config.yaml
num_attention_heads: 3
head_dim: 64
positions: "rope"
attn_scale: 0.125
init: "normal"
init_std_up: 0.0228
beta2: 0.95
decay_fraction: 0.771
decay_shape: "linear"
max_steps: 4779
Each number is 500 + 50 x the weight over its row's rms, rounded and kept within 0 to 999. Layers, rows and columns count from 0. Numbers have three digits each. The size before them is the row's rms in percent of the matrix's.

# layer 2 MLP up, 1920x384, rms 0.18, rows 187-208, columns 128-191
095:550491501551419486595447585530582481486541510467432507415451467554474515475533537508405572496486421531587492438514494532430556453590442433446539451459484554589644407516531503529526469501587546
108:498538525599559450477397559526470443535375584478481531475527458521551528486518487490598433524448531472459502491595518527534484568519462524536642560531512598454548514523480529526497449477551541
098:537492476522533535485485419606525566490471488473573561493471563472473416457561400502520499458527513426461458630513489555409441392536421422505490463482465483597537474558568474484557515493540469
096:580535512507457527420494507544432526582514418520543472463579594445432478426435603533622504484565494528473415511438552531450449525512483429559502457541498519446534494429545438472491520579563582
097:529462546541526422491512581477471431573509523507483458543478456470577534503513545492536546498501529519510474496502493509528389546524513528509417527514464405429410587483445400462472564511544570
103:629545479515608430396446459563493592532479508536561585461423475543491511524402423476564543507480581476521500487478536482494531487400525519560429428443482520558482476447479497427573524521488428
097:529535386542512465493514548486536498544531400571502423521473444563487520517506510447479514484552477499602512631548535546448493596531529464556544476527555503462428572456521493398544554540585468
098:548548490567548562429551513515580495465512507533472523436435557447584517488454468541508498532526513603473484499486417519547444540576494529393472454539498525494442608591442503452548512466454533
098:482476575460464601454465553501420487472569533500435550504445511552433516620537547553476521462583545487499567485456589496464540505496557529507516519463438456477511409438528548550560454449497408
104:498523433461547488500562567472607454492527532501518595631579587504481467556603529405449596511442428512520569355590518513444530509608568460593551491530458502473484455448457570541499512571538502
089:566421493556509519453601540482491548477476503582438527507504446589559496505485488524493548397469474577480504509565507469417469513553527418564488572509540443482457499499484480457429418592512480
111:486484473430462518541479403572568520560445464486567505528469502516560397416505492491577584472591476432475580507504537502546479455489574444439508475450440449604516437481512561547470537470545482
096:595496504519516462575465388536484502540532547477478464516496528497566510559527531503433507454588548502471406557451442510523493513474391525472518512504445589463437511549517519496466448514531497
090:488484389512548506509438498498485457533411493562463525470502471612537396518478464445429471477496500505539421489477375512394548417421565476459490552466467490456394494511481469568404489472506530
100:494543513487451453471436432528496639378502471444504557526519548392475438468480460479612442572557447576545545568555534556392472484560476529565500531529588399556523477601519427460522510515380511
099:431617490468490445484547526496505605486444576505491441504535419507475617417513432486577459514542485472567390613514580540474539539527504450524460482540476498505490442574554496362504531506564450
090:456402529444451561552462470539561433374529545514502567565508430492541551436535495490427514430478581582399481432528526459417428502526532558523504587612576501620498455489538492490596518499480540
113:510509466504542527544512502514578463458586533481484541495506455509540497532474433582489547481533498435492411448579564541435516508547524511538556460437496579526486556492442525506549538510483527
090:476430509503517465520571503522487528520483471532500566488538474423536559469508472481508536483425508448424560514481489547523528426476515512468513478550495466476509532534566517432569477510469468
106:537451426537505520523540488547487564497426553520493473461507601528450431412543428536419571575495549459452551477474535534537648561559529490461525441472513540472419457478538553464532473538576510
093:547489480474437481511528499544508443463481502523609518462443513561597475534464444416450527411459528565515426493564507551504524434517486498403523494515409441502469523489502490464513476598544491
100:408475519502451510450445520554533452482492510476436509449431514555554377450503520471451542400499480451477451438491499480436523487457512551587573513454440533510535364485510546520573459423562474
# layer 2 MLP down (transposed), 1920x384, rms 0.176, rows 187-207, columns 128-191
096:572440470453558492503529457517569528587502452437391464493454447463507516459572558511483449494562467590466447417499406528576530449505544504476448465535542507543487460522606464571532487450465483
095:476491477444501464461511490490550516414460510482542538460532536391501491515500480455471441565539436536481525558526481531472595404501545535515505432551609519468539464519442563511483512422495543
091:509555476535605481457385596500493444584359418388507486583418502520477451488451464521490547505523511538461542554557449427603557490511474548514516540444474534458455487563517428497467557458571486
104:510507480541545610495598380496450471544535452599531529528581533493527471435477498556517435459561511472560421512534464544529516502487575450477513535460522472407479507508404518407496514449598506
099:519484470450429434478460516377502512636435441524503450509577471511506637439547505625493406522485483539477463546467464506556530514531556506553463419499457470457506491462654548524518538518486502
095:481515522392431464502584423437493557470486527519489424499528525441418488472554487460537415538409479505441523449456553438541422510552487545550526490464507575578446531440414498511494505519502404
101:552427477464441393463519532509486454528490538499525474505517473479536505537563516531444472528568556534508503522433504476532543534482469479438461438539491522572556553457457523574551550499488437
099:437445509516435468521528470470501460386507425494449478563515471388479418497422509508480491426548498461458434513516485505503483511554474582501494559618424483480493587571545510514508554491498473
105:445535489551505466413535448498543465473531527528457536455370540599531440491477540429426499481527548561558450498569460507480494532536493474487545533522490548511416468516576438476603564592494506
106:473468467578504503488472537486531532473450474508457497485523518535469484448449540476527534538497487476520481505500454498493445418527569567481372456467482526424442595500484549472557612518544499
092:503383529459466378580465493517526457546459475523482562492516546425494624411452571522499401544392426518487451536451516443496393424510543590448489556438503440504535456474520484576465502485556584
123:585510522484543550395588571504579479488496506462564432649425488393563390482461580491564503488501536522424522485495462477500471419397556497545444566499447533570511491438579513511534567509603520
097:495457487520488427414451549499490450525442537508493537393470527436567484511531434438383526519541612541440508544419521544601458546433478489463513504639502474389564545548513424424459500466489446
091:590436530541419552478545383542468425472452547463534501442591587440503537505441474448423555487380446538516510443572504422474471555520503540474434533486481529441484472513423556513450542502389483
115:549483476547536404520559558450465669498516571435456541461452573447575415456435477503524513490463525554597488485431519537522468449503572447513525527575549516551494470488474471442471485454469509
083:509441489485612444573432492511520534536444537508532511438586506498472492430521478593510432583469519504523482465560565539486471514498462514402491410505525411559512625472492549487448497557422506
088:448454552474527477471524571519536542510535529511539492561573597564514472447471481469463472531526494564533513536468563500451519518499483482351459552521519484460463477474505468444453424482496595
112:505484488483515610516567583561507484437523384427539519467518525481462522550420435515459488524524539448444429501540566507466602541455615514460489445382518521469505544510521544521494489508527562
100:544484520540476479467472468473465519545525564634505472508601530586540455448563481508453417531554515565495520490548583564503465540515511483504412532501487509503408447504588502467499508599449514
094:525554553463540450502509467499478545456447497562401551479479581423509619508527448486463537503474561397548393442460534502516531360502492522437530545489468574540506462451525554528392483438504491
096:514507524469473422487527434532512497446522476445437507487571461451486509429619446491622549493442481427539431495523461474518570557441594501415505522617568524476496457508428534462484475524560554